Each number is 128 + 32 x the weight over its row's rms, rounded and kept within 0 to 255. Layers, rows and columns count from 0. Numbers have three digits each. The size before them is the row's rms in percent of the matrix's.

# down: layer 4 MLP down (transposed), 1024x512, rms 0.131, rows 930-964, columns 128-255
# gate: layer 4 MLP gate, 1024x512, rms 0.096, rows 931-965, columns 128-255
# up: layer 4 MLP up, 1024x512, rms 0.0967, rows 931-965, columns 128-255
down930 100:127082137076089148069113139176145116186149134100149099157197093116070180209144094137145135155129120126152191136145110101084173100171149085134189091080126082096153135123140093185106165085128092119122148130149150081067102139112109124133166148123151153120108147108139147131116160129126094200140085077106066110179098135070081064113131147111213068221122093175144091092115148120175154181108
gate931 098:103166223114164136130065110116177167079126140152149111104162116100142164087131136122119090040175096102142101145125131107145214163133144095162200130083161119118102117131174091112188110088112177141193162123140186174127102100106157126112149148136149124106118180159114124112172156145100128111112082103142154102091102142137108175121163131068108154210091136107145083122136070119160115142114
up931 098:064148092113108129102103123160165084177099084163114094151128166046178179213129096134151043125113104119133145121153172074163122195163119133118121094122177133094142129135137144153121148105102162088161146136091206108125128084161089098078111132163100095163110139131139103193150166118086098108156105128101113180135153057124118138117128097160113124130082165125053141099203163088150082151060
down931 098:134114054124106183121109113124129142060185148063070137122150131116128114133144148117168113155161120071122142105181119177105101123127112123105108074145095147119071187203140127128129105088142143177145112082082135145133081173102147140121180122093115116135093141105110051105079078063153140130120149123104108128163177151127171071099168173129136105124121124161157148167102079068143102088146
gate932 102:050148128154091133146096128112121103134123091139125141138115134111141173166133151206156097100154121145126107071151086074146142090125090100093090143115116124133126090113164114060134123121181111141119095117109109122128159086106154090160158134179085148089150112171131115123122128142177169127132189132133191154046162113091169132157106180164070133114112173094156093126161079224149140153097
up932 102:120152126017088126093162089102141190094111070152123132162140133119151105106084167132143080109172104102114157122129141081087121127123078040113110123155148147147114124125158151127100123071148103139065146125151129129148139176122114144130129131114145141175072140131146129157132122128108132185149070081103136122176157111206104142123075148144141151155085139157145210132078178151124146165081
down932 099:157195157146049101085144075119153155163100096114133130132122143162130066145145127127139105112125173126131163077153161143104078116104089083092185164176156051107136163100126121185111101096114099066106151106153114116111155075111193182136056134141100147113058121125123115197067162113113134173138139132120158114108109106105160114035112117173089153137210084166110164155102085113135148150098
gate933 104:156058117100175153109139155125126103137131127038125144149167135107068181123106090109131108185112126194104159157128094129102145156071193103110148158194210109165100123180141152119078096122104120098128061060154121135181061067061088129207130134172068119117081084156150112179151141087170100158120195128166106130146154099109141152157135120150141125106149176167101075148115122109148143118136
up933 103:135148088139121153111117161105178084150149148064086164121123058130138096149140115114073166144083145094145095150115151133155111130111119143103180125070099148134160168089099173162172066143164165103090168165139122089175165155128175184145130115092097109083150176164157146171132128133195123172080195118179086132117117116105167080172122120098145067083155066127131080132115108147155149181141
down933 102:114130117172167143179156155155126080154215119059043136144132112100107147125146130118150147134100200153111122126127104110114059095064179118111118095137098056097093132122067175176099102126100151120140158121163149154084140129105130095134045060123057134093096140133184173129100148133172177096088207127106145064159116066131126163141102135169139114132176111119153166183109116136201119132149
gate934 100:088172182099137135169077161151138135120141073088126115090064098139144125073101086111046139175134158124143181139159125128111129090140111142067118139138106125129178092186122103109126108152138154123166107145079131121106125126134149076115079158182176111112114110148096120115144101086193177114119194150151130098146125136184098121082172123132175127114126144139131128163149159144123149143112
up934 098:168117090115092094166203124149135129116117154115162120109151176125093076177165063171117120132124123114044151112133123214075106119157139090124118106094140149150131150094103111176153132118122154101107182117101129130140091110146133140124144173092088146136101119131084119154128133084140092144117128159143150140108127113140121193166100192124124105058136147109167108120063105118128136132164
down934 101:106124122149109183122170108100085083117128161129113150112126208127117125199187135082078063118109093169193062128080157085138171156199110137160172169117116148154130124189103201142099154131107127118183160179157065094134134111110143161123160094113153120173090157176122122087186093196089085107136177124145121194155113120101116128117108097157047138104153124087169124063118098095112139124154
gate935 102:099180167114175171107119099155138118119134097128136083105117168158081158126149151151090142138118123101123098100101158140144123075145117185105125089147088108161133106102140082169117050140113132077146152100104080113149135123153191107192114124143140116093158141130134100155162095151136092140138100105154128097143128082166076112112106072166116091143102077109141099158156129105198074038158
up935 103:162128126143112100106122135099092158130169131101203119137148136131096136138150193145084157122081121154166152116123118073116120149151136139088105156108123123135147174148142143098172179116125142160120164097177123204134127183077173172122177114037119128143144142118215200168095182123122125149180129137077095137169082159116094098123122122150074094125094137193068184105149157075131112168102
down935 102:137145141129123118161094145127166182128149140135150124076125125111112161141204139105170107090132154093107173176118141139119137167092144132064084086134173129149130138120111155120130127126129175173126118120158126120125065136134091112124117156063093107128113057164168140122077184202110167095146105187079119101141125131114059135095159138109125156142097120093123072107199120129164169110196
gate936 096:135101137120116134083158107079161138162075107114112092070179124118086145175150185139069143086144114114152119115139177134137067211141097066129115051108125173124152092143156153114159120153124181141107101138115149139120160152153080132128111141130070221150127095133087168142132100163061149104120086084128207162151082125158033106140123133073064146115136078111078084147149182066171137173108
up936 098:148134105132076145152130111107110145194136161118161130117064095107131105171149118149071114134097110074152145170056207057105191117104118138105203121108115118119127126146118159164182175088173082163095090151106157111168078144097129136123222083133134131153138107073154082107134140126204105152111130135042149135196103097183177159105174145099137072115081154131098104074084141072160150171130
down936 094:082151147143143127116205145074099102160082089178117172168106175132097155126106180109067132123101129151062124099152158130139157122164165188110133135148188078116178117130130090150128138122136163061159131155120139172188155144111089165123091131145111125135133154100151116103146149114126166142115152129207133121122132116099126187159124069129178163177146108180061085103109150111128085107149
gate937 101:136119126150129113112145097105133175134083155123122124190148145163158102180156083057170087180167125135117082140094131147116097147117142139155197124130091177137202125122166110131175120130096084151099082137123131183179162108131167083166126084094136064131183160182173138119118145149085112153152152100180088113151093117127202130121127125122183122122104110088066114085185123058108085136151
up937 104:137157142167193138112161112124155141094146144089183104122204158184048142131085060121116069158140151138160128103123175090141121144119146134146189130107170112194160169159126147062150125090166119160198126049099080202120209137123132160096093126094120145178119050061137128121123115125161136177141167116127121125119166145109137166065185115132117170135185136126136066136128144109180167142179
down937 102:118149071163142125181150138173144202135085101139084129040096135107151128079102104128112110167100168112151076151147148097098154144124120118176164201093117109145142124179099188162090174124039139088102138138166141168162131125158111133097112161151115126100146109142078085151137080123129106154157136185121083193200098198142137143077169112090088147081191112120122107154152112110162163165187
gate938 100:226111159137121120120126115099110147111148117108225115092128137123124104070124125100084101170102119106113116091116082176067062128156149093193140153146135080142100142125139151131199173119152142124133143128156081131116158084077045129162142110161112118114171062133125187167132165070107151137092157110110124126167102142161167149077197148136034114112077098100211169162137089147122126050104
up938 098:143148158180137093117122120126147099122077107115146132112142158083133145097136156111134119185101063093098088198077131134105128112118096142168128126125149127083118136185165151109073059119126102097140075091129089101159114098155122148154127109154148133115151110104137089153107134160156133167087137074122125114145161137130147159083117147168134121139132088107119143116167159128152168142155
down938 100:120096119139134092145104138099170146133151127075146135162170139128145103070146136141117140132113134170099087064056083149150109102116205127120141144140117154116097149111201154116159092075139169155096073171182114057111108128086056198168094155178128111074146169170132190141110115194128154111106129134106112165111112106121160168087150137115162097146078063171116159113110104138136116116109
gate939 103:137089139131147143077052158142057075130144134123105167151083154190117122120122095045110176144133095107120150100138115087105112178144123142138138103149143129133128115141130082107159147212136098107142096183080072145120094088096114132102144125140112102109118107109160148066164118100143154106118068080128073096110113130161113084124133097161120127138067165153134127148135068131150160151146
up939 102:161169098145148121144101163107129192160109091109159094118151103124121172103127161137140183106147106172113125106112105075094139112106155089089155169128159174115130088178132161157103161127087125135196156108063196098067131119162145095153132102089130105183189175102091120148115123139104154049119124108127174142142120039134125193132081196080123120184120138089081126066162163191139100148159
down939 100:201155121215191112152122155102136057148149103173162085104116046190126139148143116162131100058094082110101089120096104136175093091124161117151115109131164163145177163117150147116130138152149116121145140198136162113095100111147160140146145080136095150198085192119082148127126176089153165172121138071102125102114112115125129130094128137170111120151048074122127179136114136142119127105088
gate940 107:113142076132167158105105099118147148198185130091108140118135086160118122153110174113115161085137139110141139141073093152101119133123120160102139119176118175090105120129107126160121129097129084143144156136079068137101196160150153080113148095174098137144142145165132102112157122118087114095151121145074159104086156156108131122085111167123115151156107148117130112150170121150165133050150
up940 100:189095125116121095116141128148135101096097123102095115126119154132178171099108160184155136173145126157140127094130129150117081135192113110160114175110076145139124108201093110152138181157109105088144152139182087053179149142103129107107109104136127129136095172132083079167121115090038146125061084186160113145168141130158114120130136177098133140176094111124114132095073122176077094142131
down940 098:129155149151128104167090115112141104090152174129085143126121138120120159108100138137142196117143102137122118116153087108160121074171132111112105151152075138138112097124160144139148148146176105109139198113070111175147121121140139180111112125143142118097089124125105108114099144109124166164130180098054138119078110165076138108109131140168155189086137072160126075056161147201114108218135
gate941 096:148139111132136163103106182149111114084134103221178154121128040093133129153114106121096159101096131130106158200159101171115090075158095142094117175135184123138130176150156087134095119097230150109095163138133146068139184077134104175112080128073146214196051116162129150108143134170077120099127127171115109150078117140124112126146163157109074112153116151131062103134051136122094074175156
up941 098:119091124121103085091062177132144128134162183187129098190162185141168101153080162128150108119088123120134078167146138104108105145121163107112146165184153132122138083107130178128112118152110154108166155058093140159137137142100102170135154136103144146143133124152149085081149122114090193097114142089093121040141091107091169146119122161107073172111115172139111087160140147089093118118138
down941 095:053138149136127126052082141207202196182165129116133146065126140174062136120109116099151130087143144092121153160120136138126103107128090121141103120171117175121131122144155119134116096138092143134178138107051165151075079135133089165139086179104176144103148140097112151154089154117055140104171143091150133118179055170109154161097137179118101143120178169089145107095145161019109156143170
gate942 111:143151089104104139111072038149153135151112133132078085170095111169051133120156073089131099096144142065139146166109079168099068104152182113152106155118142118166038101088106121138193102132161091124099148091193142153130165129146088171103116124157098220140157116140084139077113151196128105112076120103160148132111145147086173132166129149137133167100105123149136106122116152101183160086129
up942 105:126133113119102083220149069128147059117150099111126123181148130151175126070128113181199136080125183144116113220180121124089127123123140155132174134166130102114133167133133116157157118132133083143162130182165176153127136125128139131086157170147195129144152148132066114124143134102156166174087120123169138099147153135118099156175132087063183124135115110083171184122088169114132163111078
down942 095:120127104113159083137114070158139138146158150143044162181127169120101160146164123149085109161109154122136103116104132131082143119118144082201173140201119063134121116077084039079166134125064185149159125126158176119103137174122145132163154150076126113176137159107081134090126141143120153143191103166091126105155162090142105138180100137161136169107101136139126140125078112100133126098189
gate943 102:098147156138108144168134154092042159152129195153134086169132131095124070119124144131112144088155123065129166178169090088107115114092113096112135208106113167110087104073035110146143101140139139127160149133190163113133121110123112131116109087089095164040134112132125189077129054072137132206114131107126113079132150129093157166132137132100098128139099067153115171146104137090156134124126
up943 106:079135099126063151145128194134147181147115093105081159083067103115110072124138061131118151157157113121134134123062130149130074129152161166155113150142119154117141131118137176141107107132135114104119126114105191147105123138122152177175141151177123161173105167098147100169131092125132074118218167151184094095117072130166115083105163126118159125184122089117117155151169148095158088112089
down943 099:150149109166119090175056150083129117064077091129128138121086153168160182142135078133059125107135099169167082016116149107084127140095157110144102084125128075096094157045151101142112180081133164089124138160167113028096108114116123086160141138163042153177078123116133119100115157092144125128111095067121169107155101066125150118149086075147120089123083122109110116117087118112148152100122
gate944 100:143133149159109109132119093125108176142107093121104122135074081135159189095087142122088114113145145146072130099111113073115181138087031158153106103089119158095114123057144160137114130192132066109131094150113155086149131156156132190121108135083135151140152142148124097155154186095173167170186095132145120138112065120117096104179133121107083122115129155083136110106111079175106121082133
up944 099:182114104134068109068119139104145119188057104164094143134071121154147171066116142114105162118127104119106118028111090134139142151133129135150150181150117132108191161146107073167195125126168079105133117120163126174195100084095151157037172118105092078177131109103129112168159106133134125139132158105147179144138113099168164101157167220079129109132080095105093181108150081115109092117183
down944 101:089118139114141070140149136136086177139061136139089072095101158119131151108076141139104103139087113060080150179056106139079122160105085141179158157149146129047098071120102133104160188178155153084165155134152145176160143104095080094071144176110145101172098108101135151150173131106142145074151152120114097134138085115145123099120085134068104065066113167127133108120118132091126120121123
gate945 098:162161077163135199164106087132200093169125137166117155156100146164158094122157166095172137130118155166138106149091096159062134142116131141115175154114156114159144135158127130160180120091122119153132102112118127146126106137115166128102209107131194105110148143120148090170147121155101138104125134087147143135153147139091114121148109185089157170164176189078115108155072114123134098128124
up945 100:133099102079168155142138107164150135077149106120148122164102128166157172109095180158124103126125150135136141197152159143150144159063106108107093092191146104157127078130123098106113192168109122153179092148122126078118151125161141140136118122155081161124182145131161087091093133177169148148144170075122184089142150125157129139103066137119053158140110110181119077124159142174154116094107
down945 099:179063175127138155124168144104138143141160118149126133167049182184128091140152116140159146118163094157141169132119098123084144149161116125112079160178134064135139086105119123145142134083082109072097079127156090087070162200041122098136144094150075121147127162106151126098176127157156140148161122127101133113059146132116107121143161106126087091105098087182158159131104138101132129145124
gate946 102:095114129106117190144111072180142136113086169109139086141136116079136127096087125172105129156092092142091100189086100145179162155145143114126163094134211121123167159135107142196097156133107113145107140161111103154163098137120113155145113200132130116100123132133137119106115136077202097112144095166153095170188136126089171083133161121086162122133147147151166130140103108113151118089141
up946 100:092139129138120148116113145142163146102096082133064102074097109118087065209112203081115134137187115073137144116148103086141130127168106144112156140076153188163121076105120073130093160161145087134140091117138187133108150161151088161100124091136117104081124136143134113141140172212103163126162131205132188062103114168100110115128140105136134136097134173104166067151176180133130121083127
down946 098:110098150137121109175104169100165112149141163125143103030141158105141106150181105115097118160153087184128139136082102129121152098166151168128143137178101150154140060110116132118125123133180124094111108138137104166140133106137078081082135149172065151046096103172122092162181181135112119123077193198173138155153127165088178165176169090082137194111133094150108139111165143133096134114161
gate947 105:066181121159153079108102087116123123129140119117169150168141133157112104131108137101103144183114152125130117164148147103090166100156158146148098152220142117103139074118073111102100160150148110134156100126133115101180154148091155134155112085049128056090080145125117139147133116147131129138091171104057140141106133114154159110134130066195123106065118142117115104114109121155128160163101
up947 103:117159106195128089106130108053136113082170127097129091126141084118075124116153128150157120132110186169109135105156134105098162095142112075065150149106123107159183073059150048128162164145126084166148184098084162154129113134158131110116139129119106139117119130171104137116118109187097080196084086105087164103120152101147121104141079168185122148195168163158129133094099143139179136132138
down947 099:127152067152132097183099175087099135062095126219167133092144112018113130170131164179147123117146163178139134148073142130190075122111135097078141091127139118121112093129120095183078130113209162071112141125116158081129072145059108136104139107180088084164114112163116075106125132210071099118133090150147098121141145124136171107138117119085074177162173108154115172079035118114128136140137
gate948 099:138088183109113159129151085121076115140086039135159127048167123094164120104124104145118160122117120127108149124117145102124114065128061095126125113098157134130147170116172139203140108133123131139062123170119140170037135199154129103119133103129102151132090107101162144138100109125167112215102128161164138137179098151163175049141135085111088161141163129086073151134155102199142140100167
up948 100:130101102141146158116163138142166164093132086071173120119102190131108073067128110122111125153139155144078147093072198103147125112114168079148168131130084129152129104157128130138134161127068088128127108104138100166140132114094130154060128158116122097079116160102135075138176118125143126120128148195103150104100107108128172097150211101092134187142050146117090145090137142118148128058114
down948 098:113134196113152118147161171097120153124103156159105151115107127062167140175123133167131196108140076167117164130137120102207181100104163169183100157148167133078118116134161113118100147082090122138157105144151112108105146131188157087108170094134041119137104081060139114172129171117127082115107122146100059145179128117126189196182163147147166128140074117107156101109143127129143152175129
gate949 093:136120099100116094165117125086160144136178085164175099132141082109131104160178104156165140101136086128092167076070175133134171142173130136124139099128080142121110125081116116117115112114128152127151159095073156074097087191105096101116112091115137150117156136130087116113153092111113079112078134140141107087131150132102111123139071100128095238171132158157105084118167146110124172097156
up949 097:103151148159187141170120153117059165106104164150135127172103145204084116076133085135126153194114095149131150145174158144057145097081102111161140134116143146101166087149098135086128092084115078185144165147126164134131109154106089146145106146164093084152116155135091147112145073102138130113135125102147146150186139097147093101137104160104153114158104159039121121138068087109107133089095
down949 097:125155087121063093155112108130100095150097145128142065079124122099142126124172145110137084115077148132138104115122100143126102210078117136099169073098152111103127129179129060104120134117101150095195202163137132132173116160092119132169135114142076134117088191094124168125159128093143093162129090106120122099172125172117134189054135087164128108129047088167076104132093147117132159137035
gate950 103:081128111138131095163119130142082134136103134172134111123122172143133123122090106091127173172125134142120136110094115123074104130158101192096162136115154107119103157181108097039181121152115101206133144109111161135128113072085105157125109188053141117144082082188096096108126141170188173129113151115070163165128146153155107117093181140197085168176140107175151060130107137105105120070131
up950 105:114150154132102118176179137153123114121139148159152120162106110153146200179091123145180148135141117118099132130120073110113130119117152062125143057129117123154107100099110118116115213128121042153112181161125104081118127120088122122153141141138122126060150107135127113111123127131146145115146172090129118155078183146136121131091128140204143151104106106161137120142127119149150104102226
down950 104:066129134142106140149064094133140123073134096122195109090107122131094131142110170130132129138158155196134148136120093105126109135162128092112150164094174101149070138113093154075136148131129093100126137133119144124148123159175183104107111131155118112031101122121085117156100077176105139184113097036101118145101178082143087098052087117174107130091051082154099155109117153162109136126159
gate951 099:150199119135124162055103123118126143109124077148108173149132116156163154138104113125116159156195093085146155161125127108110062115089138090152129123116105136101134102120104121162157134115149086153128119178093156185158166087119086132128145140211045133137066161103156143030216130172097139067148143210138096164191099153099111109109080138135105152136160136128160117079128126132166126120139
up951 099:122136135084109114134142195108101123110165196097147050103059167153172122141147135139115175107152121136123138116158107125118145145096118139142093154103112143143147114146093138145105137130138146095096134147112089065128128175141116071166071113139121153078111158118103140148086098125154103057102136113170133141137097149084195181150088134134123117145075097149126174097147073110171176110097
down951 104:209141089146137081106051083107115145096206113097178143066136137167126087141105147104150153113097142176114198099131165124132084201115180110138149053082105091079133143090119118044143123087164083137113151168113146113140178120153162178132116119082178111158143132071153137158155065098107132123143155112096132123143095156092155087087140114158140173048139116134123143115109112131059114127150
gate952 103:199156125148070188124128142148153132127131234103179144110085103101118181199127123131084072142078163142092189106138131097136086128134169138118169098157090157096095167123107065191091120142164085209122127143125165109161102152142127196119109134125119091104118123132111118123117117155159115150181098113171092137099082134122136140106145123159166128123103129114139127098115089073116177199126
up952 103:092131154120065116142167139085081172113035103074142118127168143167168145143072131110054099163102143072169133123077200078161168114114120163072128111120089115169141148072126132136125091084095092110148119113128110117137131101070125062131104104113094109110122145096120049147117161075100107061188129145135142148166147162132130138067183181165148194129127109120121150192119162114105109177106
down952 099:036143171100121118151143093134154134133118133134128115144163092159099104182097114142119111131093122080203114118100151183135124101150152172150091127105171143162122154116042119092135150123128130094064133156181140147097172144091146115151172106181159116081094135116120108156110098096114152109179164119134107080163161104073191137124159102167130176129175178140101116100167171168149157100141
gate953 102:181133142097093115130134100116128156083151180123151115157127139169148110081112076075120126142132175176131135165153148141132164144168107141086056105152100121106097073144188105103159143092083100109197146129086085217151092150117073096107070112164064112098118109081140106104145134155086125154135090131059091154051077091139124085138112118131142134126097136128151079098160191158166168154171
up953 097:119115177108138137177165090128140123125128112132092188177120113145199238158106128188158100089107100078103166158083171166118151144145163102068088116088136100147145103154096132134143117140186107154131090130174173111147174128105166166168104086113056155155100123152170107169088138123130192114139110142101132084142135080084096109130193125094175180172109115150081196115074110125155116102156
down953 099:145093163142172173213120121101081186133127104174084143146086163110134167137134169198127108101112107165086163162092109081098163121152161095096143116112195145164102132175124149098145131111129105210120125099124106167197173115129113135153084111117088134087127187088136119156083197130128190157177151100079118091134149120134137139143143147119132180168131112127143131100102146086101128085164
gate954 102:177069169164167127158131092189095167068107145128126126100091125099110127130111128109113103112067155099104198086115200067117180094134120147112141165103122105117115160165141098090131143132081123119093174122045104154102147147109174097154143097207133191163176159088095100167054070127081153128085135054121132167170117044099133122135123157173110105119157087153168133104183133136152174127123
up954 105:137164160133167158107113093134202165054133139152072124106163181120154172115087194094125149112171142094135085115160111147112104128106092137074131118109152146175124144175140093123078072115081158097122127124131145122134184180139156077069154154065080146110105103130178156137153069195132086144152083085081095118111132120149078169145103154064091170175062157095139144159136135134153105120130
down954 100:142106130178081108136089108066156111112134081170163145074135157087127194117105138129129099187159117090121148121126141143170109115174174105107118116165101095116177158142129154164172133091113149121127179091102114202112132151123147143172091143200099131166176149061158148167080170108123124139117118085086141092141110151179117088178177148153122104118056070104089030131142096060105105140141
gate955 101:107121115142134170045142097192118102038187103088137126111064176148096127123108161127180103129109161182103088150175085153114104151126152143125131097149108151124146121112142130089119162099084137155160045159107101137141109093120135113121153149172137122151156172153133165158118119144170119090068115097144101184148133095150130076096116157112112145095143159137087157157114096144142128162097
up955 101:138093166132071141193138115134156152107092133143088104091156133102130125138133069098111151118065150102141119158114125112125147151114130142153174093213117126173150100140165121092089096074124150105146118121122072099124071175159130102095184127084125159178158124140069149148161139154058113156145184108106153098176169170131093162164119102131155172161096109174103181124117109149116144158104
down955 100:135114133114109107079127138176140093154114140170159172127168129055103096071184159154175140109108133147154172103147128108125113117123139140126102069083146156161125115097166080147128124150025084087163104122169093093109111141136107082091121123144108148100132082131175197132096099075176070121137104150074127058107114056151111137113089175125147171158126175106128113137162128097135114111149
gate956 103:073073111139102060144083126116113141101082098118121095087151149105122133133139128192041200159134163151117118165150177091099148103121166120127171045105115143146129136136118122092120171144129120143205126098153097109112132116125065102127148148165149162128088134138119139132084127134104120166166161133117114124135133163108126090155029040095074103113113114131127183115164067182136196104158
up956 104:166075206150098200159135110165115122184100117136186104145061118192143117096131090110155090091142118100119103140091146161119087119157118090163081096120135100140078154153146117183156131129133136124098154158086123124214175179149095079050141106107137134132094167130107129136156157091104113108140118149100135140149114160176096122079166141152107120202119094131121071183120096111140101103076
down956 102:103157110113184145141152074129169096123174123134108142087115078126153191110122128172103126087146108131162129150096120158118084104165096159141111107181112106149169145066109148121196128163089126078132140121140174152154090186118099098136113130173140077170130164139114133119128138093182122103090098142115122160177137116096155102161079129164191158132099110197082142128067158093113104133182
gate957 102:096125119113111144108133149103105153168136166179125143115183180103102083125058079120126075140173151048215126098150103079141093085159150130154189137144154092180119156126105183070208108117105136154147165171135122152126094144126113084179167086110102110099071084134076074128113127080089150141146144145175154185147128143174051185121101196179104122114122104136097095079113093122149118093245
up957 099:161101095069152193144157130176084077135146139096097122137203155082072123134136147171148130133131079119171136135152023091090166090123152176129107129118134123133100129094155088117158152166127140152119140187112090101166131161187155159110203141069108128126137122095150110126141134124100098184111137142100110089154154169132097122089175153205126128083111183082157158145116161118157140096091
down957 101:113080176176093180088120067163176149156185159176123127158165128117066131196095138131146094153155172140131144096138117136145090044098106157108110115116121139106172204151055095124167073132116144155164183135119140118156123153120147082158154145142104119067106069081141110156164191168141150127165174160135088139085055157114132164131048104118115114142093121084187096186111191071163116158128
gate958 104:161138177165185122196167096100127122097158060137098139148106165145111132119130143113123122134106145096091170148125093156083159129158112110179147162151121091155152136136147097114125157064177128119129180146099144207131122134133113133141102145175126117121116143128105086138124148078087110135118106175131160145183115083094102201129110104102117129119149097084159131116155135145144121095131
up958 100:129109065143084165159082079103147143198134167084130138112144138132097102108110122154142128074155157098108155133102107126084134158104124137116111161120171116127078132227137100130150129150098132098101181161128142159113160126102103168117108110126107192154118128181166115141155082158141091103084134145110116150133120138128181105129144090166140116096148113156112188081140112176131165096146
down958 105:166121090114119135109105111081160132103081147121131153114142146166115099118107089118152176086106099147121141100061201134141115131109173104131131138122082128119067134175136163074172130163106064162104075178149119146150176160059121148183088144141174168133154126096136167113106116195139097139146143113131110188195098154125173139098141120135100104109106119122125152161029100170169094120185
gate959 100:099136170102127090080155134112106200075162086155132107089135198150085088129130151089184108075139165123102124170117117136179142081168092145179078129199081134111125098094150160088096107108160124101152169112133138099085116136115097163114146150189150172112082153178150184157118110134075116094111163109128176130134173106118163079082130090183125112127174137087185162176137149114090045121053
up959 096:201174092123116178171106145164127086187122142125121157127116144166156171105134168161126109107104118132106142120140152044111100192085205131108113033093102124119130208148161123155168140145101151158137127120097157152076094170130126112146146146047147082140167111063186107137075150095117187166137057155153163154184107086098120164160121130101146122126122121109084115112111140134176164088125
down959 105:167174100170130127138137134116149143137139205099122125186119183211131129112124138081176117125150103104110190110080107168103107160146096114070152140109105167149125116106117173108145120122151106177132144181106075127151129109143161184124158161096110105077120143125103175164123117115078184110124187142149100163159066150153156123140165129066106100110145117073132111111094181093185113077161
gate960 098:187079101134121086142125136134163100170166131119107145100139118107120123073083072093155118129096130119110118119133102110135127099070172171196219083111108157206140109093154094123142094145194080142142108158123054136132137072181191123127096138117128129117140109106132162188135174113144113162143163169114094167166062152091171122136144081084191119186151147090114105119175102096105133092133
up960 101:158099132183160098076094084165120141094128164111185149073095132127104151101112114104053096191197098186096108087141127111120164177171149105137150104106117155098108136157100108098144142164120087104146105155111129156144157100171190152077143132119177124144110140100089118177118118131125213145174139225113150170123131102128136148111111093112079094130155098160130130147112132126105109065072
down960 103:155127109115132124141115139089162147129159140096085115114217106193141133111156137089078144183147074142099129149112151178045098128123127132104113124196126105151118112142134165092151112127064159072122119126099112060093149102131127115132089124121082156138111124141154084174138091114163131113134120124117136174121153130164048127114093167129141117102103157130136138106109158126167114132149
gate961 103:179107100135170089154099038142144130132140174165117043152130133141111126119136153203117126160192100165130108166124092115103120133187096074125078121135171184135125115138158172122137170129176088121116123116154097130127160141088139077126085122191136142111092130115120160123140169044143149147158107162127087098075127163196215150156090068145150098149165155109198146150115034139094103174132
up961 103:107180127172105125125174198116169083130073215080093093150103101167146100135126113134096166084136154108124087092168122093117108126078098111152110145092083113144192148119118097117062131113105104148144150155135150139111124108085098131139159139182104098126157106201091112082178158118148151186156170166153162161174115156139159060126115136144143123135143121149146120135145171096117120132126
down961 105:148156111097065130080050121135156124083103137090131114163133112120175170164174175128151063084153152086147141155118110133149121161102110169157120160137110188134139183064141151098094243171139143167144117088124120151102125090154129121119069117042146124144157149116058149149104128074176168155096127047106110094141113169141106097157094089109126115142205149208101138169146150145123141106176
gate962 098:127153148204119118135166177120124230098172107224058099142155105162103132126124120095109134163152103173123109127088119199122188165159111116157103100095185126108114129145156177129144091119140078067100099195155120125140143169117190075061137118138149142114182176115141128162121139076179116106128125194118131159110160086180120116179134132159137131132134157146045164209140094095102109119078
up962 098:058142143090138147160112111148173128138136085178108153106178118199075164064097137155140114160002176159196168089135089110113150117131174182148121131094118095126068149084155083141153102136093083155154189157140189098131140160079172091080143065099114122104116149158156119121053106076087106109088124115116147149106177128120185121128094104099180127182139187112091120105148113107150105134115
down962 101:059120091150151124179094128129160116137163137139128162124174071121138180082095115084044135138093122104158162157097150182105172100081119085142146119099038133103151091106110113185089120158094111073084170142119127066099126120135133115175080130138092154153156096091154106152124111081139159148144108130109124108150101167076165115173100151125113148151122076140167099126146166120115095093143
gate963 094:183212090076123121097156163074149122128177124089085104064151127126172155154141123108145088105145113108122201099094121111151160053134113124150156153217047119149129100154085150145123185194075102078157105128177124060149100129137092125154117171123110108092144110123178148140155102110155098081105168137149170141109063115131133118173127138136159175074118148091091122059102106155141118116083
up963 098:169111131137067163101172106093155100151095106156127074077151129153156147093178122126126118115100156175081127118153136138151112126105110105188071175124148067095125088199136121112131170104137157158101164134141118177071065161074130130114114148132139120105158137135153117178121152166144128094148177161181121125123127087104106060132170129113186122081146072133110154124110117055138115119144
down963 097:152122169071150158107090123138092084104168093164069122098136176126151080092110123174067116091139122106121119140106102103121155116149144210197060165147120156186096120120091062124102142149099163090135153129109138065150165159161161102132147102124061116110107095112085204136111117095168088096107130156079083170138115113173090182110142091169127100092175133116126196129197127146102160128154
gate964 100:137174079161054153123098182137113178088114080099129074156129151192143118112122133107154133168171112140142069141178140138101092108116133093153113138099162140163095190070162111112121144108095139110128068130125163066144129145111120139145133110171111094137199149166145127105146112092190118129180165118083150136069085046143145072130127145067089088154059069123120078124144106080125151111136
up964 102:080089069120107184178080139126181133181154160109087141123156143140133100109125128116086122104062154081149145138129170179158155154099089130066105132100106094089071182162097083086104150154119099141122113121152129106196128201127112102098166160164061165182136203147173100148159105161105132105086155070170090121093143121102156135172098132102143116190095076113115103163125117110073139160138
down964 103:133141109056120172112135152137138077068185113119115159140139134151138096114120065134101183175093097178131062168162145108089118152160110147120076116156114136105116186102178137137130128128160147079124126175105095113160106101108109122115130077133103137165088095106103148102108173136141147110127143171074130163130131166102174124131130133081115100118142081142045118148186146086078129116070
gate965 101:182182110110110109098164115140045116082115118107152098133071113149098111106094100111122084146128130084088196054148156104109111137089115126115117090115113079108095194140082112098104162155096075104140159154094205121102168087137133148117132165156136147149109148125099040096071130073147155130111167087103178088174124086133121190141117128122099206134188118110132140117107139144130087111103
up965 101:177127067175165075135164144117081099143131129102148087099104085117154144076110140037102083139149153160160180137170135105136158148141121085105075090106121076133108173166152088115148152164110108144053159146062134155108167081092113175113122172144143128112124103130114140118052122105154150133137137116118190140160134121105122139092139048124150151104090095105190183084108142130172112152154